python train.py --head_dim=64 --norm_eps=1e-05 --rope_base=500000.0 --rope_fraction=1.0 --bias="none" --parallel_block=false --init="normal" --lr_mult_qkv=0.4 --beta1=0.95 --warmup_steps=20 --schedule="wsd" --final_lr_fraction=0.0
Each number is 128 + 24 x the weight over its row's rms, rounded and kept within 0 to 255. Layers, rows and columns count from 0. Numbers have three digits each. The size before them is the row's rms in percent of the matrix's.

# layer 2 MLP up, 2048x512, rms 0.037, rows 601-626, columns 128-255
093:103152120163098171104136125150116130095142175126123179119145118131102153074085177117183113106140094113130106123144097172144133096127119075146119154098167089148136122119143087080170133136103120111092107129126090080109152129179122125122128131098121105153092129146150138118163118109135166098119071160131069192144141123140131141186130112123116124117156122081091127143164131103133129170161
109:122132166102107149094169163163141146149084123142135111141166145114116142181103137111116129137093131139095139121095115150092117071107113166108174127121144111099140167148107118135101110165151131116121147101141126082175119148090125126144116138121114188124151147126149109104108128147185141081112095134156169128120083154147154129106088151135150152137079114171158129097067124105119144120100
102:113133145072120092122135137080170112150137134135118075158123094137105123142114146128102174151127155128090144165106120104058148124121112112143123133141113147116146136124136156116085112145119146114148117158158113078118154156128127114108122123100095152112157163151079157159092117090148154130153126138131119106123150124126148157129111117130092149145110107148127104138117147099133138128134
105:128144121129148120111110127112139103129124158149121119086115134153160123153105133097126142115157129099127169115148123150166128120151128139143108154142102145107134126112110128158057167111096093112129113130115146125138163147145142135131129064099117104102127121138115102123094105057133137105129161095136141123154086131129115119140114126125173150086086135119075108152150087125127133127141
094:134159146119160177155125107121164131146138093138122142078132141133107163123149084135136093131105094164122158144157191173153156158107113149107112115139145101153102160115113117156097134119140140126127133145123106153166151149093130131096107132049128150134165122162119134110112077132122130111144127100148124148152163133107112079078109128113137107122126139128168112156107137123160160147133
118:121120130115134145167146117099133164118167123138160124109082125101109112120135124093100133139123107126107145090178113152127060125142127117171163138138169126119117135121125181152169133142143104116087146173118063123146113081116112122161107177152183136127138153123152106128114155149108139140171162140192171117099077166125109115182096142134133159116140117092082143141143129107114106127115
102:123116116121125151118136082155127122100122150145092127121090132118116151145114133143104128110136156101139152110150155111147110172161152142107137129137118185136153126140111185126147099136109109107088117161097087124125076089099143152134119101098124090135168155070156127120078117138131122096112093108130120108176164146100061144145103106145160135134133153088139152158139095128133141155133
099:131124138115130115091115123090136134137102089126153130119122121160141134130139118139113141133153068130132151167105098160157077116160149130123127194140107118126130113167106104101106111126114142148142141146149145146174163120094152128124125167167114150139124077142111113125127107155102115136149101119158115108110109125108156115170134130181119106133165122195157135137163132103100123184161
104:117110091138125136129124145151081108110105127120133136112119060142102116181087147188160099102131095115069139139161128116122167107115173143103159130108103101127157119142123130103148083119142136146116130159111100156176132122150165135144126132159145129136134116078114095122113125114142130147117133121108171133134095117137094149107141120125118103120097102094133118147124131188097084077105
098:119136106111149102106142131115139120163182141151120128115115138107163149122095139103175154141091106143121105094129097166103128151183104136110144122162128113132169139147121166146109112154114108116085101146129116118110123128127111101125141096159142113130178140115141143149137143125097139128154111113110141139111120126095166117115124135111097116185134128101147106138103125142127144122125
101:133125123075105107134130098112117139131119137132183155115140107139146117113118167150146162129097139159097163124137133139138130137127122162113100089141099139142129119108146151151172109140088098126137172157091132103120103148125184159170126131151103116096180156151147088151102165130153104082131117113119142156145127185133129098107142129098147129116122092119131100133152143128160103112139
096:118141136057151102092107114109114136118115095143143110152116129143136146119115126148090102135085163138146128156110116098154095129167116111103121123113127129100098142144141176146129097161140145135064146084125123131148108145110143113142135144111122134112127116143133112123134135146138133137191111101130166127141110153137130140146126106087136138103107118122148124111142147136114168104143
099:084107077135101137145139139151125176127134130158088128134121101106114163152092119105102111083130145096123107156158150162116130124153128149147099170090085120108140146120115139142114130146147111124093140126118142146110158097104134103113154101143146144162118155113131096180160115083093161106144127104097148118137087142137124108118139135084124172167140130130139085099150120125129127120136
102:154104138129157137125134141130128099131143112114113130157137146102123161170111113113104135116154108108127118091152098148155127134116090103145145135111107132143115112103109125137119126120154103097173092117131121124139098132127170112128174110159156097139093114107174163166152164136122118130116105129131132120098154160144158095072126139150131148138130143134144152150089115102154137170105
101:098125164089158114118154143116162140174113124121102093132140163133119140171107154156127131111125093147122145159110128105096120159124100122108116142087173102168110164094127103153074138136116135095168116137122095123150108115149122083106127101143144164109092110110106090172135185128139164108159126124189121103174171069118106135114150180156104124139129134167107161182113103159154165096141
100:122134158100146157130116127175101146126121124138146107127166114161131169144134144143156135162103165135142086117127157122155106091123123143106088146143135105169153150158116131116120123071133146138118119117150167143153116059128130124113064097104151153154157135120123113179142160133135134113115133164088112179101158104198090103143084120120109146119125163079110131105139159109132124137100
101:106152102080103128156140121111139126121123116078137122106106119124125154129169134152192131102078131129107143106091188155116123157147142119175117124101119147111125106158117103129132095131085115153156153149100119114134115083105100120127163147125138164136142155112114162160098108147132137102148182123067118126164065117181155134127089140111121149103091115136120117135140110102130119145102
141:120107149123124147127107112140146167131087130125115129114125077120140118101104141100097136142083112131131100167084124091130111121140124086124137116103124130133099145076131123113122141161137165108093124127124074074116114105112134165124145154125137088197126139132128127135137105132101108153093136100063171106104131172095124093126116149120161119116119160114128155149126104152135128123169
095:130146153124139123096103127139148146136109124093127132166076098137085101102128091143124187070144133164140121126109089118144118105173093121164103139133109102148114125162134152142098140094133124100179146111129148100125134095145135099138159109130134165152089124101130182160165096132150112147092162105145123125107130079156098102103122111120104121159151167134075131094090127135144120118100
108:105143126096128112159139095146120117145093155108124145149159106118078106156144135137116128142130149148137131148095145133128129131120148083104106106163119139145150128121097130113133133113103102109138131163130142139148155142126162147135181102112150138128176074160142178113183158161168153188101132109162145138166128127115120155123147157102115090093135115088142130162133146134111109146164
123:117149092130146134113093167104115135126108120149117120110089137125121138163111138156114129128113139133182167132193157167146139113127153184137082150155110137128137157139096109102146092102100124162133111105156114165140159112088131119155112104121132133123163137169133150133085100157138143130121148102145111159090152090136126124134135143132101098111135130109110124159088126090114111165102
107:139109126138139162126148164142071119075082098136143122085166110151157108139126102142140127167100133170112144167150143102153143124107087123143133133099142097179156148168187113137136104101110132135130133114178076121122120094131183137157097119132111096121144141101110151117148113112158103112105135137149117099170115122142129113106109215151117145147116156124152124131182123134121122161115
103:162107102161128154120164128117142121093120090111131139106148110104132096106122123108167098088146111105115160118138105127119141103118148149133139169117124161109139111131159145127107087105084098135102110122111173152136131146129127100104106132191152142117125147112104131144142096148111122119133124175126143158111143152096139138104151110103110128157133134117154138145122161133119127106161
107:107119156086119139186172129103133136128128108105104102133099137121131134083150083073151103125111146125103098144161122173120140162145125166161157128115110113126120117154156144138122143093119132119124158153112154119149140176118138123081137114125135150093099177113129136136130100123122109137132122161144108109114137137121090144129112128146111137107154117126153120130118133155091138123140
095:116147120129111114143118110197122138132117091152133111119107079126142133167132141106128109162162128111126160128121155110130171138104147135092147162149123106126150156102130124125141163125105110156142132135135111100116110112147127121155132126125139109106115139154115117122112174132132169094122122140156132102133142104114122134066119150113125119145093110089149133173150120111102132125102
104:101128133139164141102110148119177158118146130099130145131092145167130132174147097102120114138113081114103149087119113150113159166144126115107111145160122091181129103139119173160136122154170129078102125118135120128150155105193135129100129111132113142119145155122113111153120156165118131110121168176146127165097083134108129122142089082141157146127120085135135156168117156148117088145097
# layer 2 MLP down (transposed), 2048x512, rms 0.037, rows 601-625, columns 128-255
087:110146102156114110107139111132115112187104114118160177164106141143120157094155173122069150169083117146134131098072097120099123133149123132095137130125091140119097084106141105102123112154179136101129170149157134140099115126130110157159106121123186116110103156148139118103139153107073123113135126125120176124124128141079126128158085108158110131133133091140125130087105147165123152155125
096:148166147132118126157142125127149114111130109151124144155160100138111128134134128110103127145061149101130106131164088106130121126090118165124148146123156149138139125147135176120139086125123124169124108124103133126168125140101140119120146071178129116134080081130126105101136114145120144119097157111154132140163148143095111110113127136103130185101111082122126127127093121119152043143144
103:114137125093144116136089147101104105146120147130161155135120156112153155118142122066157090141146092116121123135168152133134123104101172123155085125122123105094107134044145101144123140100162150122134115081102173125102120131150124187137128158135099105093097113079156110115119087078138125129149162120141088097100145144159168142153122105137119118138141150114161122092139175144144124107126
108:099172101130135154137136128172129149116057120112117119149115089113114151138081138121156139111104116155124117096112127148138149109112134147086114126139121144138181140124143153036140095173152098127157098121144143122127108142106119158122152161141109120100152132154134121062110148184092115134134141169122122155127154163112113127116142111144131102151147100146099142115111121128135106084118
087:115115089124104110132145144145112138101095187142135074183152108140130090127117168129118164171129134116142104131118094131108117133143161100145136132140086129094161105143193151094135135108149161126142118130118158144105110107178117127143132098174138119137121151112141119103131128145119137160090116161107073149086120150126147128108149131141135104105126133123088136112148078159117141119135
121:154077087161133152115130106146119149114088153101149138135106147144093122135143098158126159131124086114150099154112129117127110157136148163105110102136121090130127163129074100156119090119094128079139111102107083100138154141112145156147112088094084163138138104131112100106133124129113076153099122154156094086143090147105173104117169106080166137122116117113144136145145151132117123109144
104:118138127162144150131116170102117117092178133146127137109138127143155140092127132099110133142108087141089118168148104145155108107147044125147087113133122101142155158097121105143183138147165074125154165131159109150095153125171145171104132112130144157145130106171126138119138101084130109132147135140167129152094143122155088125139130138167111106118119136143091089107118144112141165134097
099:119117139114119142134102122120128132167134164129195143175091141142106117092123133124113116161114133118145151116122108098123136113093113137118132107185123133120110156147173119141134131100108122101117080142127120146136125127146121139078144138138159110122128127134149091145128169151189116174124139130132148131107103150185136111133101113128148131135090139126133117128126130141175123162115
105:191104144147115135137150130141164124073125083151157118125116133141121114159144126095087098129131151156159145083081124128148149137171144141142089117141118099115114131097127145122104162128117172141118121134153117146094105142090156090110118097097099126129150162103134138117183126165163118110121111147148094119100173112162147139140146131141090100127149131134129079131136084108092169104118
106:126101147121110149094154121130170132156151091117149149160133107101102136119172124149121106115124135137110083066104088134173119132134102142130110138142127144162140121161141152099137179129156101129115140125100129146149118154131148119085062129123169137132126120116177124107126147133084114105148156137174135178105106117071145136114147161168150087120124139100144171129136156143096093147134
107:127144121115154128118149138056095133147154120110159130123161114134160117113131151125168114145155145125153096093130148124129145121130145099154179118124109140136126160101155133159096141121110104134144154098146074166053107091116142074091108122096098132145067139106107140157073102124112139129123146165135124118110155126121065091131142122099137125142073168104147129105152126160161082110103
098:142093117111131106112118110144079138128106132093145095092130090112119133124146108150136150117136102123112108135077093166136120081173087175098136125211099141135122145122156138171131136149139141148115109124153138109092145091102129133089100095109148091108118107135124081152123135168121111109080126157121129093105132139149134150097156129108100088141144114162132088141127135105104135153104
102:138114111077164144109141160118134091112127117121131114076118106135115140114106098126109167124125138158134121113135091096132158103136107117143162103125141114120095146134140184123125086118122091099126163105121107146113121108134091158181118149125145116136171103079089171112151133095113120119152163148128152111138128159142122086138151123145112121121153137099141127155106127147145140108118
107:128146188102148134134090122179171192107157105120134155114140120137123143087142116102153072090130182165123130164105124091084170138108117155137148118131094112089108156150158148091168123101119134120137160105150069141127098168162125132155097130092125095133174115152161152145130152135155152141127133151076151150137151133148078152130123165086093137170139142128101111115129092143129135152144
100:187142125114124109154130094103160112104124127146152137142086098170134160150150145114160145160112168101146087111145146124133107092146110091167096107120097124093092148114120107155127159120127130106152145109155117105133120141166128159109134166150103157144143085133102094126097106083123097112145148128116118142123068130105123120119132132137126148145146140103082145135124110126119117124132
097:148179093127090081175130142174161096121116142143148159107106117096162125112104156129162131099139086113122158072113125113126154164151140112174125118139143135129088141123111121119134142162132110136101121134156143153097121115117126140125182096124121109147123106128123154088162090122127097134173106078121166095131099141135086158138162112143170068120113101172138128137138127133112106147172
106:115117134154110105135156104127167112100124150160147154173130124140140108096130142126104154140130120144137173130120115109128130119141163132149146097123087135189135123099127119099089124108160144100153093120141118132166132135160156103116114094113118174105123114085089131122108172121178103137142095120135137156080122133188127147109073153136167101122115125141103146122145123130126138081127
107:151123147129139130128123112126101131159115143138125130140136142108144076123123163145130135078144125158161110104155117117143128101146138148143134107110082143118124134170114108132127137122152145131100163128128105113136142058167140114132103138105124106127161157147121107137129134142113123189117130122136121082094123108109127139129140119103113121105133109123122146119135118095094072116165
092:120068110149126160134172134146129136148079124133135128082162113137150186094188128123114096165085161123109099122149137102082143163096124139116138137113131127130104159161114143081134128139132134145115140128113134182127137115125137154149083139125138093127140099105097111124110174125131116101116153119117132156151113122125163119138116121106159106102109110098170124122141123115111125112119
106:152125090128122108109153084107177178092142156134142131151137153139093151139113118106092172121118138118156130129120103130101104104122157137125138147124113164123125116131118102119148144109154137131107151121126149090146102135112131110096128094105121144131124162101142114087075145103085100141101148162095137153079109145090127114119096106129141158155067168060125137091152089088132119162102
111:169116114112152156130140139141137135150136158142130133110104102128115121115128130095144130145117141157116158114145144138145127136104115160129099063134110127145120142137132141143122110134133114178132148104153135135134136142070097130183146099158103116141139134123113118106092086123104141131125144095133132110105142064080145120125185154147112135106133123145076162144142147139131089098111
118:117104167091156130136170122111128120197142124152134142116131110121129121106158149096105183161153119090099130086154145099101144095130141141090108151124124086111069131107134144134130136150134152175089093088097131137130164154150115114151096088143096099137125110102089136126118155115119105131123136130146154105139136134152155163106144139123148093105173087106132083097151124137103140142110
096:136134129186109115161135142144151129158173149105150135109152132121142121149124123119144134146142132104124161116154074130180137141158137130191115119124139115155115130118101114110106132116102128118158156129171113124123145140126101139129100127152112079104114102123126132090109135150088154102122124147127155093180101127152134112179146125113126156145137142139145129094130107150112142165121
116:198140167152112131122112093140090132145112093169157083105127133139092126150155108133125119122080123111124150125139133145122116139113141149119133082149156175110168123086131137122116168146145150148106170144100111083116115109098132185112102122128130150106108137128145093136138092184109142116145116093137149166117147156171106120099143125116093126112119109121208093167116140162095116115133
095:131107107151126090101094107096133082139133129134158127109110131162140108108133139140091145118103081160143130104126103120127153176137159110148102139105110123147122110092088138152114105146108093130135134103120110129122168149079138117086126122174119150137154078146135128099128124104141144095163119129088114138096107112095072140178190133125095091106093086086122126083115166165141124135130